Each number is 128 + 24 x the weight over its row's rms, rounded and kept within 0 to 255. Layers, rows and columns count from 0. Numbers have three digits each. The size before them is the row's rms in percent of the matrix's.

# layer 2 attention query, 192x192, rms 0.136, rows 0-63, columns 64-127
097:113151137125092152129122136143166060100175149146119175083120125105152136102162111160104123138129136087126125088160139148116110133128141164097125099145134158134137129118158146092127117068108092
097:113123077110136129170148112191135112153185105156102164125097123116117155169127156127149109145136079095094086135098119141122139138110117133139116143140157132135155174122124146187124153115142116
099:147136149126086100126089168146160142139109114102146162100142115139114085117142134148099137118107131127124143141118142109143176150138136109152168111173101119169154176124140148132134118157147125
103:153140084142149082150130144159111135106137112137140088175137128098097139149136108120139135153092152121134077144144143106157108105124130124111162126124164132128158126085178130113123147164094110
112:079113091096143132141162103117144161097097142107103164164145122106136134157118153139107095151106134103117113150121132104093145134125112155095130091136155116120140094138165119151135126120137098
092:154175159135141111144130118128124118108135072071135146137135150122136147126117127144109140090112119158143109131126092151126136123124152073120165133130096123135146121172146115118125115121157113
106:096156171120118124109126106094137119176134169130109095133122179117132122127100148168158172126128089123139098164111137173102151156110170124128184173097112176114102124137107099110134125122117113
088:136082124170063137100137176116133118117109105139109132097157131155169143147087091093116147086172141114113170124140107138138125100169095120120100103122165204094147105111143121140119124135131136
109:144128158144179115152122149111145132128100078144075087109114121122161150100190117134147090109143152149109148105122114138132115121107144141143104138172119142146175145122149108161133106095100101
102:130131102133144099182089139116143124137163115111154138118175146116122134130117109112171117188125125142099153119144113120110151111085109121133145133135129112128129150126169159100121134101138103
124:149140126104127168132161088102113128158144088143112133071144151126136148113095115094122137121069115173163154123123135103111119112108110124159118117109148125148139133101117121144135117128080118
119:131120150102141088086104122140122147116165120080118088136140133166137119118132145103149140144157144095101103110110113089193096148135157157125094118117181131093124121117103133145180119131131149
105:120158136140097096168074128132137104088138136112134133124166127127126144108107107151131107082117085162130153171105130083119101108141144116097145160120108156123137149134112138121134149134141114
120:092110167117116113133131099102095182160187088120122119158104126134117105112175116144088145153129137131117129125125106135108180149165118157099117127105091131142117136146144077143121120083103108
104:133150126063099138105110156095094125100135102157113119149157138128140100110124120135110145129133101156124137099114113128131113119175144149104154154118127132128140153145087121085126073117134080
115:084169142142142133151141123095140145126119132159154107154126128135145169154163113116104138160133128124114129153137174119090088133112140138139101135134138113131121151119155127161148127100136163
109:128123120124134116137148157131155129090137132108174090122045111128133151124133126147086116131114121138118120157100187114144123129138120093145151111123124132141129159106173110113129146116085145
120:145131117117114146128183167099140139104183131113156131151142121074111107079108128161131096120137098116112078088156172138142091145131102113112150090125097134153126170110128135121110118125079115
117:104118112112135147120116095134128113158172113120106139161138120128128106146119152087078154126095140104142075163116112160095149115137125099110184096106122124135105145125125116079173119141108125
106:118144090145110108145124143118120134065116132109110170163082077147117128117103119140134120148091124125129161159085164135081132135115170129121121117081118092135105093168181130122130103104106123
117:082115097157134135086113092130128122141089138098128115128086108127113119161130155164135112147131144129127126147133094095130145144160111144130095123124153162159140145097105130109134152177121100
123:141121174135108097124114123148190132117115152127135090131147101102125168108120111121098120110129123153111139151100159112145143118168140132151146166131084115103162146069138151122123121152129124
116:114110115147098143096103152122100154152123117149170152111105105157130110118106126117097153126096113151134124146144153088150141117122112154137155112135135140156106124142116096085138157138136140
117:122148042132148143127185098117125138138134123170152149116133096113179141142129134094132163157107066137130114124115084100163154115109121149132134115191168102120116093112124150126110161137163130
121:127146153164151094160108128113160130115104128133177121112132131111109119163156144107152131131168124134131182125136143109138097154168165112081106094165132072137118087111092116118140122108142151
113:155124114147132144134154132165131154115154159159154122113112109116098106107114110106128127124184140141143155109175124106134107140130094079105147151129190126132114139123116137138131138160103131
120:133129136149086107109109132127120141207137101148097084162129071127106143113090161119149123125149129149118098156124157101141137123138116122107146098115124116134117113142096152095142127095137114
117:142110101167170143149151091104147099149136152158162131127146153074108157117154141114123115130121122147113154137096128110099092128127136130147125118088114125133113125147147145165130125146097108
118:107145153109162114186153157121147105081123148129128133112179128135099113130119116121130140132117131107115124118118122165113118156120086107134176143141103143177142167124131118138138135101137158
115:138136134118136165121144148129110159100177134087150080078152118176156135105107146146183127127175113096129106132132137109105148133119109120136081095095149115142172089123148174119142160140150147
110:122113173126141128088133150126153120120137112136150136102145100076093134138128139168116118076085116163144109116134159116119145098101119137141158092105115109104121124142141158128121103157079111
116:104124096159092083143121136136130142154118139147123152134147106166096099112138045157108165114110145102142133148150138124117159116144131157142120101171170123159145143120154128136162132126125080
113:108111136127087104125111091101137145110120149079160156160159101114131125122106113130078117140099180138138160139147128151139164138127109089110124118140109134142142144130116124105114110125143110
106:120115126136090121114165150134124168150089126122167131106130158109148093054142119142091098158097136118147125114134173069169146151129136135083118089135161129137113122128137157104109119161138106
095:127127152145140124096155108145113126137125115124125068152146133106131115142168166116115150137146102124122155126135138140107110147111143123120136145142171134108123148122080097134118090112133133
094:124149171122077115115149123119124120142115159113112127089145114117143094109111152151129142141129119115148101147136126105141121081144101105140151118165154104151123134135119098092141146120105124
119:152100152110140132124142130156150130085086108125160160095085122138127098102146118120134130156104082105124119076172120123134136152106130153157143090127131129114156175123150123101140085104109100
085:116170142145176125165116146143112101136155158144126117104167136153114127143126121093154102161108108127112107125135152137109159142107096135136120138164136133169147119099126096154120118111112123
117:145121132110150133145114136129091138126042092100152111140095138138107151089116105114135109121112118137104151108119131124174086109116158130142088121151086099126154106132135135117141110111139131
092:107151133110118110153119113145133170080129155131148151163106108099120174132140136170124145128080119177114108127113169108139109145111123102124137108136119127083116107124129120129123126127132162
111:128141159110112128120135124142147086136149123141126185159134163132142101110107089151108133100128158135138116115115130179125088163133132117160144115145094113175129146117180126132131121129156133
081:157115086153173177120161130140144162094108075118125071127128145068133103111117104146118182139174146130115135126133138123161150114146130122110126126140126103109139114115119106105109157120111131
121:173109100112145103124081122149118111155126107147180127103123119132109096089144131169135118132134088108108078114109157110093165113116166123139135142148125147161158161114135140095153080140089157
110:126124121145117120115109148129157163102151170156161113100165125128126098103133135100151134142137166123119135117130122077114119104169117093152139102163211124126116157148139094120137093134138137
110:137108098114137129092114114126106096146111107130088149089121159121158128100097106108141116117170106128110128137130126154152112181161135093137161116109119157121155078129101092103112063097156136
111:147127135124126142104116166108122134148099108151106144124074137168144136136174133147077133145119100167148114127178161106126153116135135157115155076142096123157125175095091146102146150118109144
106:148153133113129106101146144118146133148109132103139132142126114120128113163107127099126075114186105155120118174107151159132190107110151109157169113150126084116108108152136097126142128148081126
114:115149121111166113134133138133145151159125150134136104124134136110078122143102130115136153081103154090098127147139146108115149122149108136124115124112133150154099120116128142129096113142121144
104:111133101096114132086074111089122132076130151100085138142095121135087144146069129124128109118101166128152158117151135098184102120141123105123126128152146118148160143139062134111163127138162125
114:111098131132111154121075137152093154160135142129114091134149147150095140164076102110196137096141120139139145133112166118195160160142118152158144128103129134143100103146120141119152104160112151
114:138122128136134102126121142147176105179164149181124142105139098123127152131128149145140109084116157103117129177127133123117169087169099147088129110105105124141176093161097127142095130119135146
108:112159122128177144153083130094151124118111144115125132177102146109152149133124115130163123132103103124118095169116120153126110159148117103188139058165152136147103083114148133116117133126113098
112:150141166137117106123199151119151128123132097126142082122118142169127136152147098133131114124113109165118135139134132106126143098140055128162135136120181122141098099112105103163104117117108123
102:109125114124075133142159129126084121127139141122147111118183111143158113122139141143147132169123150101100171123066176136089137108119115159131148115079165118095117100070112144132125129113106161
108:144155150142098138136144122150106126106133134088134111164058154144102127152183124155086123133087116136169095087139144110128104156096121138139138158129113121148137107147150167149096137143119145
117:137117137093101153139163140104151122147128165147126126141155104136127071093110120133104123145134109115086126140135134045173152100137106118139120153150128152097148109143141148144144120165111176
122:101150112105144133106103099152114132104111139122121150127165184137126074139119114098128141069150131124107189119148157134155135110146161154125122140081096107131087096175170111065092121140139144
126:158129103144105100115142113123125121130110062119129141117118093146110175110113170132100068107136138131079149136148085140111159111090167115152142128131162134099158119159166096144118115169134122
117:141140139168144165103154155086151105124132123124091148120122157144131119136147129155146104140072132107194117105137166111135116111128130186146109135156121163105150140103116137127109123132159134
120:127111120118115140106134104095122129126153123128090131138121109156159117155116119098156098102115182138163129104129104172140138084134121120129112134114135166106105114148164080136127155149139092
116:166156135096114146108107117103093118112136135135128132111126098150164140118169116161137146135153127150098122124133148116155124121098178122116105141149100149084137116158130134123102092166136112
118:133146127142126141142089163144132130135112076151126109120124140115122148122196146130144115146120121084156122100124115092127145104153162149145127146119118118118124123108174140087094145106106146
114:160110121163122156183125133127100147121135113111122118069072154126155153095101136133146159106092139121107107098122143131123097099123092125154138152115156167169128146157127125096126131146117086
124:065091115126120105108148138158154162118136144146142146180114159126144119092155116076109130105087134137156128145141154140097122161135112166129098180151114137103109129131108106112141165148149103
# layer 2 attention key, 192x192, rms 0.14, rows 0-63, columns 64-127
108:160144146144127153124128132122156138105133125122120129164145102110123124130107117115115138126118049139124119123111113109148069114132108188118128119099157160122157114132130153126097164100122149
108:151162095104134144125146134119126101094126174131130078124141097136124118124125155098119120099121119134114142157095140136123113110168115139157202118149123127136111120093105109089137176144120118
113:109149137120137130100097099126078114116099125111140124163121181145144131146145132151147136119115150121142112155113120148119128139125099134113136076143160133147095147101094108105114145150129124
105:116117104151132116136098123085111117127162132114122095158137138138136130133123095140134163110125123144128077094136104149118132097142093143160142146115125126121122159094153112153135170111162135
112:117166110119143086121120143119141133097143161113138118109162156124126143104115155176082144114157123126098149116139160146130151132194134112142159155140122150112140122125070125102100095092131116
099:103098131117131129077156132175125155157090143128155110115161079164114106146208146115131128134116148110135113165100155148116151110114140138162139099099113130128110145148141144091106083091117136
111:095136104147184145142096120105154100123127141132136113117110131143088108095137151085098124161126137140132148159097101144153160117131085143113092112105148138112151135147109140112101098137127135
096:136151132124114129164111172134096117082164142164113150145104128147142190098147174142149112139149184101114095144155110108156143119141128080141103157065129093116123158111174113159144122115158135
107:097189116130086108172146122155114122115121130192134160096123113180161121145119148070143126137133096123089096112147105114139137103119137132157154144113146102099133163135145128108132128111164122
097:104151133159124108114106104161107149088083108134135093128127115118154121155112133120132121082149095123104139115147148137127132120130108129127155153185121092141135155127128122110113113131166143
124:172133120127104081144141095123127137110124161174110141127144147088113102102137160095139112134140134089104146128164099100162079104118143174115136130132142162121082139135150102103182111122144131
120:124117100154152129086136134141142101131134070092106132168102114120112134102106143163191145120138102117133143126162116137138131113119128122150095125136150127143150140136136096102151175097096158
116:076117130096122158098093158144102130120124063104130126134125102177091094122129161162130120162115119152133177117113110152141129152155134135134118082124134175153154067153145088124106131122097111
125:088156098101116099095133140115155179102118155111138140147106141093149127133111119114120121090107099127132151141119163168136100121099163094148058097150143157133136126096132158112107168150116103
110:149125094101131118130096153155098145107142141122140103101123109146132143166137100133141122119131126110070147125168080104140168147132132093131189152122157131136119155152165100120145120161156152
118:153138144148122081130130084165120130123131111153111124169114118124142154126140126104118110082104166109162084109084141091127177127158117131143158098128123139147110134155131156143085111120160158
116:151106128133131086168123131103126173148145125121141137116144111121108165096118098125064150144170167120109097120114150133125123124108197123100121143092150137126109121092114137151108123110138147
119:129119122148156135116132161096117139139119115101124150104125148115138108164114090150105152104145104169160112130084149160127103105116117128150160102150081157090139129101108133125121139143168129
110:158106090133116116132151114143131106152130099071136111133120116152158135170127090110139111128151127133117133166146144186106107102163161104153094127142146129091141129127117127154136127173130144
124:138119136128143081120122114126133111120129161103142102140091105111122129143137042132127120135159118103145144154102136137141162116157121128100161138124117074101129098082111114121123122139098126
120:123155092078082123094133110104141151154146111129104116120172137144154148119146115134112077138106115103101141126107115194118154102133178162124116154141111106131107139173133095136087124120120127
103:115154137129130133081133123110147115160176089110153132122151143177128166109134152110123152159124110134167130118147123112133111129124124111126118176133117148122142122125152054159130092103128131
119:166148090162109146166157145109111127142166151142094160136147144093115098138118097110103106143135155129106165128141121135128132089134127125128121147127106083127147108094158201139144118119084124
114:175108166161122169119096128130142119164131125133107110118161113151061123121103115177133125128095171146131121087164142131066152125078167118126121175096121166098093134115112120129172157176135105
117:133100160143116120128150089131133148101107122150069137109117112129123136109138133161130163085148128159112149165111170135155130100135160118178140079096173130126121131164152108101124106142123129
121:139117118122146145117111077117134175168130117127122110104080108147105123141117137150130108145142137170118118140112106141141124103125106152145129129205133107084145163136159123222153142096133136
123:092118130118133099108144184134077150096163120119110116124116143146105128099150116126131127093133122136102122136163150131130129107147125172159133155112144136124142083153132110137158115148157130
114:144151089157091124099186109131147113125099130121160160107191081171131139105107147122119152122141143064132146151153137168134148139162114178097143119098152107160174138150125137136134116105122128
119:110137122087106166155110116123103104119146126112148093097123115151178174190150195079117163104158130130116111138110135109174170141084135131124151126122139134138120141101130105110114124139124129
117:133097093138125099124151103126105101168168137166123169140155097098162108117114161080112150154124110121122090168142133184109129160108137100145100147119066152165126123156135119126122092100104116
118:115128111139129158131124118128148142164121092107141125174151115141105136157175138132114092174161137137119107119112170086145073170177116120115118103139095109135132125162154145108117174145136160
115:118145106157150131105106135122066111144096147148146139182136100122132085120098165160168122121136157098110181117079110112136137143124160107107111136081124139145132086147114130113147164154099139
096:101142117117083162098132156120169095130086087104137085105099154140183110081151117111136066105148130159072170112111160110125135120155128107113144113169139102138071141135115160091137138153128114
095:139104156161124161119093109107104104172157132102112097165165127120121122117103127133144121158119148134089142111159122112155113125118167139109150149151100170130128085101116092105138148149154116
090:160119149093124170149150114117138130117147134184121173144120122134108099115154121116158151142147154150183113119162122156168084113104131107112100140158103143112167118131123111143127133114093122
100:141130120090099111139111143106137125186143101125154117127127127125144148151130126135154130134113119115081137136191149143143101114132101135108106073087148099131092136166149116128153169134102137
120:119171108160116150102135154084107125129119156100145127154147153098083167107138114126129129099137125137108135112151156098135073129163099138117147141133145151135077125107111076091059103130085147
093:117140145168132089148142133117145156177109141146138170127149111126091138156127169109103129107120138101118154114121078106161118100108133148146135088121131158157139131140105098148124175090109095
114:118141163151134159186161121141147131107153133149109127143128142135158153143105120106158113104122146114145132137160078096128128108121161137125149140073130103108110146128135127118089111133117153
097:117108099121128100089094161166118126107113147085163094100124110118111112108135123154116112107150127129091151157152121144084159122144131131133128128100123118178083132160153126124073150095158126
109:169133113102097189143118095129101096143103103151108146123140145153138153156124134095153099129118156169164167110132144158167117114130119140165141124136133133118152161130154149166110142109126186
099:119117154142118154115128097139119105123108120154087149128180140116075119187154129124125156163148124118155115084186102118139085141128099143145113090129090146078168120144123113153135140138122155
119:137106146104143119095118133074150101119137085129128086157153114133164112127100145114055147185145128119128122116127117137108112144118152140117140109119142130100127120109144121133137152138167101
113:111106133100097145120139118133106124129159139126137132122132130099104076120141149169103161148166127138149128123091139129175126143101129133149086147122104102125128138126139144153157144098150108
110:093149169158142161116154122153116131127108154135130128169115164135122105134131110131147122135099112107155102113080069092137086070105121105147153182164128123124150082109116119122161110125112141
112:120169128173141141098117114125084152132093140127132134139122165121154116161079083141109101124131128168113149099112076127137077164162121109143122112129141179117172096133144096169147148153120136
109:100111120112118175186111117118126129148153128117130133146133134107149112155122161178114148163126149156108151129135127118148094134112100126154126089108075133105147122151123112138133151118127113
124:115099113146125141096122090088127150093142106140141136133195144138130145144152162125188185151123078146169105088150140126136127136118137147103144129148163143144149134156146155128130141186133108
107:155142155124134156128147098177090158108117114116118119197118149127116126134155158139165166127132107146143114138115113122129080142133137141170163124149132125134134092130088098133137133125121152
113:138123172084191127089136119113134093138166091113138134123101115146105130089120135125131125138137121115130133162139108098092146122145113090101113130112158116161203132142163167124153146171129112
118:138135147130129102130150160098127109079164134107132146134122119120143115121120129178120134147069102155127155163104081111102165145153132186096114086140141155106159174160123109116143173161132087
120:140113143143105126107128116086075139124130102132106165158153126075128119112106165124104128079107123114122150095139117120166102124102098145119079181122127145119194092099134136149114128136126158
113:118116138188086117123092091165094183108106115095123130145121151109135151144113115093130138100144128103119161137168156104134133174138157139143114124118151122120136122112171118132157102093112122
140:138123098140134149171142102098124095139122124134120165159180187125105108134101116126146152136127135121167125103158115068116104148102115149136090114163116185124162107147106093152140154125131117
109:137134125132113174102130119113113138149107088143112145131132125126110121187131115112132133091136103124144176102081098124129132106162101142135136119134156126129101136129094182128112125099128137
118:131133121099093147142137147146078134130114126097153091137135138151078077169117122119133097138135151164180158120121150140160113143106131150158145180110114109155114163140138151164108139111128130
119:106072090142098129124140121162133141161143181124140063140131117154118130162093111159119135129113135125120160081117129179136157166109117103108144114118152105132155151140114127146097106163146142
126:124100138129116148143121154108126197149106159138133161119165110162116123154092132131105177113152130100113096157180127147177096153178104147126116082133113109111144131128104177117132137158133127
117:128156136106156145114143112151128166142130100093099136141148123101120095130123175101114119154149100114108147156066137080115147139137162124112155164141091091155143117094113139145093080109160143
117:156121097135143119165152146150124109145134109150096157150103113130132143136086119138151123090111137169149104111119144100136124161161131095177142153137145085131166131139151129093160119113141121
121:131137143143107172131129122129162132094096139123107096117114109155117172163107133142111089147114129102166118127139101108119107155124096132125096180113123118158070113124106132132092125151080095
110:122139135099111135120133120138102131116107141134136089144141130123160077075131108145114133117111129117141111173090157100125126143098113162129121144131134145071183090143127119105148088126146116
115:163161115124140152134110161112069127101119150130120124178123137115152119132132123108116119139142117093106129144133112093134122165131166132089090105081107098136137166106141146126117093086122122
116:109119128165165111123138124153130130131152156140162140075099128092144151154174179157134144134111199115136158109129124115129154133111117140129143172108114153147146156107123120161140168098139073
# layer 2 attention value, 192x192, rms 0.143, rows 0-42, columns 64-127
115:106101132163105088131192137150169103183120160149116140130157124085148105174097144103096134168127140149127138194133138128148159140175146078109142151127119117135136180178120131133075103098151100
105:124093159117115137148147162097140127126131132158142117052136128108164172136112135148105165131100149143135130099133117152158115189172087097099153156155167176144147121060129108138142101140132120
112:159131121142110122154110110086097145127110132100100149106109132079207108123105117097089089130102095145116171172189127152132134100124144088128096126116175154153132188134143154153131120113099112
108:133169134141144165168135107115170054176154176124184114175107126102119169106132165112139126128125152080153139123142151117111154143117121124082134128103117126116127155129122110115144146115134112
111:111140134092166103160129113166087157083088110156149157148132120135135122134151178147159120119089140143113122125104075148095179128129129113115158131104127108115132119128134119120104113104175106
109:148172114154130095103155100125169096146137122139127160165132122100111137130140127161123120149145084181122125098107126128109142128126123163105135115083137095132167078130100155117095144110130159
120:089115155148157134102117136172146163107110112131125158150114145146154107117127154068139128123078122132083141119146135095113116152163124149093153163160127116151139102151107081151142119129112135
112:112116168118141139110119125108110111122097142121173148139104129129157092108107120081133127128128126099108144170111199135087134092155105179138100145181125098114087132106169157147132107179172147
112:147141103156150187132171115094134139106092151130119128172111135149143118097165115132157112156190127131156127133146138148169141124131116140099156107119092140137148156113161139105158117077112141
117:112138173156146110149138131114109086126135112103111074120104164096120094089157120137151168105131119158135136163154112141115136121117152128116154146150140122117114132141117115146142128113158144
114:156153134131126127138109144169129127096116097131105142124113121109126114182106079100126151134161161099110118122142095107090141156100126114105133109116144145122129134160106181122130122143082129
108:103085190138115122125146090096081093158135135170169147132106122148151120161075130171122166135142150121162159105120143137104110125112120138120161122145123129132116133138162106122112128099159158
112:103143131096128162193135084147130118136136119107093150135117134144137102106130094143103133147151121173126119124110165127133119179116147129109165114121137099114119126107098136124103126137134129
117:100140122133089117113153129134123141160103114101101099133062135141126096111122142143124131120124128112129127122142149117164143130116085101121134112111082121161121118093067154142131172122129157
116:167128117099104154116102132117156137131148131136082129099087116099142088160145143098152118119122121142093123146101160103157107105165140107139158090123113154149095136102117101157094119151119132
124:157120138160115157147086098106156161123141118147105139129097113106141113121106081162134131140143115165114127124119152107150142108143140086143141102102118144127174116115119140141090122127131112
124:144095129148132117133157116130104116116128143083161176115154115119128121111119154145141144113173129119118125137140123109149109105110150114108106155095146122133167134113118080116125129099130171
120:142110142160138084143136158172142107125104162141096115120128111137130140137092161086131124126144111129143115153170161138119128143085175114141140076176106153184140114159139136105143104136125105
111:114150144100111174118095142146155103140097114114145122112141111107118089095117144149139139083107129121100128104098150121144123181073184183097138076136113111161135117137148164107120152092138125
107:150132123073147119124107119157099069131146154136113122118126107151138137152145155131119183129098166124139104143126147146120144126112116155105158110125128109119125122106151153076171155075096122
118:160094120087098131104147112120146108126140139146118138154174157136080154128107094164164106127112161155097130144145125078117107127145098156158125124148100143098137092113149119137115150135175072
107:118162114122148131133119154110084106101154134083128108129131165119149127125117093185142141102090121147118207190166165138138136124136133147094118109103138138137118137116171118119148146105135141
108:122129140141170134146137144152112133157142111088158099097123132118133141063134099101160117115093174145118132141128108143126129119106132136164137144150092168112094114125140131104162121094110089
111:160163112124136146127098074148136109118064117118122167157165131152159129118152099151112131139130150115144106157173144153140159142119149122142111167129155114130114133166112117160133144181093100
115:129137091112152135100117107145121118125092171170162115129144100112109090082145137103134185164088085127120144095137153146187138077124104136078116126123135194103178134153133111096108162097107129
121:146148170109125125102105149100171105091119145122124129118125160096151110136111145117104101171165092135138170115101162129169096137108125116182122115087119132107137148097159105184081127162117141
122:148127147147112142148145111161100167116088111099109128112148160129136171138107158112170136118130111137096114121087156079164108136114073122087146111199150077148127146142096186098091112140092144
118:159106100153115124070126131114156091128102166110133133151145123131113110163140102125123102116093138100120108116084113114149117113131175129132129132144104139134168150156126153085133148123124139
124:145115121154158144126121096098079170068148129110103143108160108136150075099116161146136143103147127129073173115142159127136135163101147122088130137143140146155139098094111162098164143127130162
110:177123132180136101078143116151110133147134172165161127136148124113171179119125112136111104103098146115138084160104104138139142140152124122115161090127140157137178135159113113092134159112104117
110:147102135134098111119150095124146140107132108072128123122119126127136153127125129141170141130122122148115144144137130123098145112102163129091127126111166096138081141119114120169202082150141161
123:135110120103121135122134139124157117132132180138080047113172143178130143100125104122150113128139132124126142126142131139128139086160127166126144118144173145118082165081119124099161151112133116
116:142157167168098143181176133117103115129119157120149143142114125099165092152112118126172109146154099133125135135122129127125092116099101127102124148163093127117134102123134132129107135152113126
110:147138152148115116122132121097128102124087168137101118056102133151156094100107126118151114153098139125081162127154107078141126142137136128141095137147124114116175115118112134146115160116082115
122:101123106117112132125116074083150095136129146153146130071118134131187090108102079128106146149138074101130112139104167115086103103152149144149094164104124127114091109133101143130115079161148110
114:133147143153124118139163153168131106167102126105135113101097164147143092135101137141154123116137085104125103154088121184134125119090157130154152182131132106142128130143093170133099166127136167
116:101166144133125115132147134126143148095117189136151117129164137134143131153156125155115134089128089189109118127114152093123122133165114112125172118151139142109098140117109155135122105165134155
120:118147167201155119132102118109090162102089124160146134138131137144121156112181140108155150123127146109132140123102121108144140163136115177114114179115121106105106124110145112162167164136196104
111:101114123148157174138113120142126152146133166112103122110130122165123136123152158084143112130162115172137152137103099128135128143105180134159110141116161126097104196135118107136090156063150071
119:092158115100117118132133081142100200132129139121160113131119097102117130099149095084151124170147151147101101124128099141134126175132134156108125107122143125136126097140144144166120109118096116
111:120143143125095151114082110164148118130140178096133113162088142185158104123083113117167144154084117149160141124111119098114133149130126152083122145124149103147115165120126133170120140149134132
118:119085145113087158120109149075136117141145143115063140149123155121139129138112130152136098093118139113097084083144172128122173151121161115123152112172141140086153104107156156176124116153113163
116:119106073089132116121125092152135174134129109123124106148107128123127094118119122124123112111107150112155123154151121125144152128146191144104082195087115096169119092115102137137113126099106155
# layer 2 attention output (transposed), 192x192, rms 0.129, rows 0-42, columns 64-127
112:113109109137111132176106097136139150138148142172138135156095133123147106063117142104166127102128146083098100118121132159151142157128143069123157087160105146126120138080119161130146153124055143
108:110168124163129134140116093125121109151106091137102152175129123106144126149093149170104122165160143096136156087206116085125121125107167132119108163115155139073132121192090133126090131154087127
111:114144118109114142093123140114110143129086079155105130142139147084098111154108118139091143125160142147078089115117121099130144123094140164158140110109129126112169114102141129122130144124144149
109:154104092137168125146160094119112169090164089099151130121083129128150131171146171170105163153154087102129121125101099096113128138145153117135118114132113178127110075105131118156125139102150160
109:136146115147118135119143117139133121175135168118149100121128124140088087125149115124143116115102132153150102154102142137142116097112156118094124108127132106126159095089113088075157136158079086
111:127115179148145116139150148139088159114117132155164091105100140162136153121156125119084154130136198108181152161146080134149174093107143143151123119118105112143098091145148117126136092160097118
122:102083121134153122161175113113136121145176118160193142155100179134106120153143134127142150172144134112105140094126130125132115109109130138129133106134153146127105160159140129130109114127108155
113:117131166103091131130114186139122133119140131160091138072125129113142127117121131106104108102149131116136123130107128135153123155157111130159145152075121126083114144116142149067121140154141193
114:136109150171119138128121146110121105094118092127117107115148188102125123140119132121117149134106114085109181143154133173128146127184137181130103122116136124125149107102128157110099106154119111
112:104084117117110142140177120130121143142104100122132108158141062126144154164115173198097162112144130162108096122147124124125129111085125131126131143089136126165142145131119138087118095128138103
113:168086138092149118129129143175120140152154071140109114141138098148077093151148133170125121144132125180137125161108154124126106171196106140138102134109128127089156112096151099139110132113118116
110:104143110112121085143151132108079112130123146124102147114137122138170104129144108092132134146137136094114151105126174099118155207135142140113108170096130113123145099136123144118186117124109130
112:134143122122118148127122165135122187129147165142189112136118142156173138136078134150146131078141136137134137158096129102097118123125090140117085153131130150122103113136146091102108136094131090
115:116105117177149104101144062145153122117139104147146105136191104124150117142135137085109145121095117134130165125101144162102139124145125152137130134077114122086130117175128098127110128101107084
112:100149130138115117127112160149145142161120128138121101116141124132191154115125130145082098119176129132157106166149122157162068146145122108098111099088118125182116139138146171145115116126134084
117:145127137144094126174135130136122147107111133114127100085144112079127119106158143157128170096132149121127110131104131153023133108098129125109075121137115110152148191126136159114106145137135106
123:141126097134097155089135118124159140129135160164136152091121148121148150101120115120136130109154138120107124104146131142115150112140053176125111102076114076135129113114132131101169080155149143
120:125138122112129153124139095097093146106147112141107089132156137138147113147162105136126086144079135125137140063126137119086178137122082133112168153128131116133165143141149168147154157115131171
108:143092127120143174091150151142123124109128100115144199091120087194092107126101104161121128139134094126124154166102104122127125120143099063143125113093096168148116112151094128171164136129129142
108:082136139137126154099099172100120148114157121095113153138106111152134145157146139115124146117104115102148132130126106154135151143148125128094163107065127119128090103141137145112128163127141140
111:142128166106117101156122143144098109137097124071202167153129111129114096125148141167155111147169109106140121166167132106149155114120088046118129104161161109122140177143074139111098134142148088
109:119089132097111146085165153109129151147101132094155118105174168167126164151123117093111119125149139103135122108074120119149097102158113144146127145115160106118103103136085117125130091143122110
106:117109117138162150133122134120173129098146097096107117130148125107147109153146134124140111167181145107182120153162160153128131109151072106105167168132139117118125137096162098097103133139081126
108:171144153123142145102134104152144166119173101150089081118150131138105097146103130115150108117156126135132105094101116155147147134142096139097127067123107156089154151128135101176157123150163151
119:134156112092119144101148125118134131109103122111136131093095112131151144159147110084100144128146150134182139193155140115123140137111167137133122139100132152100122134153156129147189122197142124
120:202143068146127135121141087156133125139108127169089092139128124107121103121130076116143099076126135131128144131164083139143155163113104185134137102121090148168117135106130133128105122136165103
124:100108130192137125113126097117122103096157132149140137111091078111141134133134153102135136153148141166143135131081092183111171136147143119167123147086118134109085083127109123127119150092146069
113:164102144117131155149142136109140098107110132134096134146124130142117077120105113128142143181117110123157161095138106115108186104133123114101100114176115141133125166137112134160167102130112112
121:127140135099163119118122132148165160131110097138115120125155150152134162163131163087125101116169112147168123137107135130121116122142083096164085118136113132110157096137124109124147156096135113
111:102138105099097115134151112123159123117127151097097144099105123130102118147122125133107126146157182112113127107169132138121131086110126136115094112136131124093126098115128117143183145088153104
117:151100189103136127147138119133148143083157128139126121096108138136162139126114139121146153129094106137129106085125138128121079120134147132145133118094092109126129138096132158117076116123146118
124:123119126159157157119107130119178147113151123094109149134146142158141150105103121135160119101116119110138111123154156134184121173086120133112147112158132124150167118099097132134113129122134107
114:097107180162134141151084123138143061137137138119125145129115120125107093142149158134113184105146137120125124126098144117101146108148078122150116145135096170126159091152142158138136140155125150
110:102147096126135152149152120177122120089097144122203138149128107119126137094153155139110152104080155120088112151141103155132144144145125119177144085118079134127101145147166141142156094117135144
121:121173169123095152125127148122130120134175113148102145145127076135136134086148127125086141091160143153098152125176113109150096148122131128137147113184157154114159121115125136149110148159104140
116:095068096161133124134139139118129169140091129174137153174156134131099099144117113107140145131088143136110153136137150123093093133165092119135163119084100142179151123104117138143167109126117149
113:124121175143117111102094129110090136130110177132176154093087132170155124115129104150117109140144109123148131132129086130133100155099136125097056140069108132137150123175132117101089150136160116
113:145141094114102114157118147093144144160146142099118103086114094138103134127115165120102186121127142097123142130108110167097136174125136135128156143174150099148132130120107110101121109097156106
111:173129115117103162142129114154139125129154097215169131129126117156161146132114114122151152131151107111136122154113117108103082130109107116119161106140141147141141090111115143102094115120138131
118:140152144140125126110146178105121127100118088091141125094122126123137187155138119119131145106054132115162094155156169160060106085123100138157127110166103147134102123135092139107128159127119123
107:130112115159139123180149134116137134123120153158131121133132127137123093108153122160143124118129128132090127168135125143094112094115142147103166127104119158147148135131160128154142098117110124
119:163157125181090101144161185148129132103098086190161107115149094122140086160126136148124104094144101108148150096136125101150124132107124120131096158102157170163170141154109112133130132078127123
118:147141136134155156136171120136126127142152149150134096109138139179120158125143102095124129114122125126128149108169109123120171094134099118084150095155116133085107141140093179142090127124130106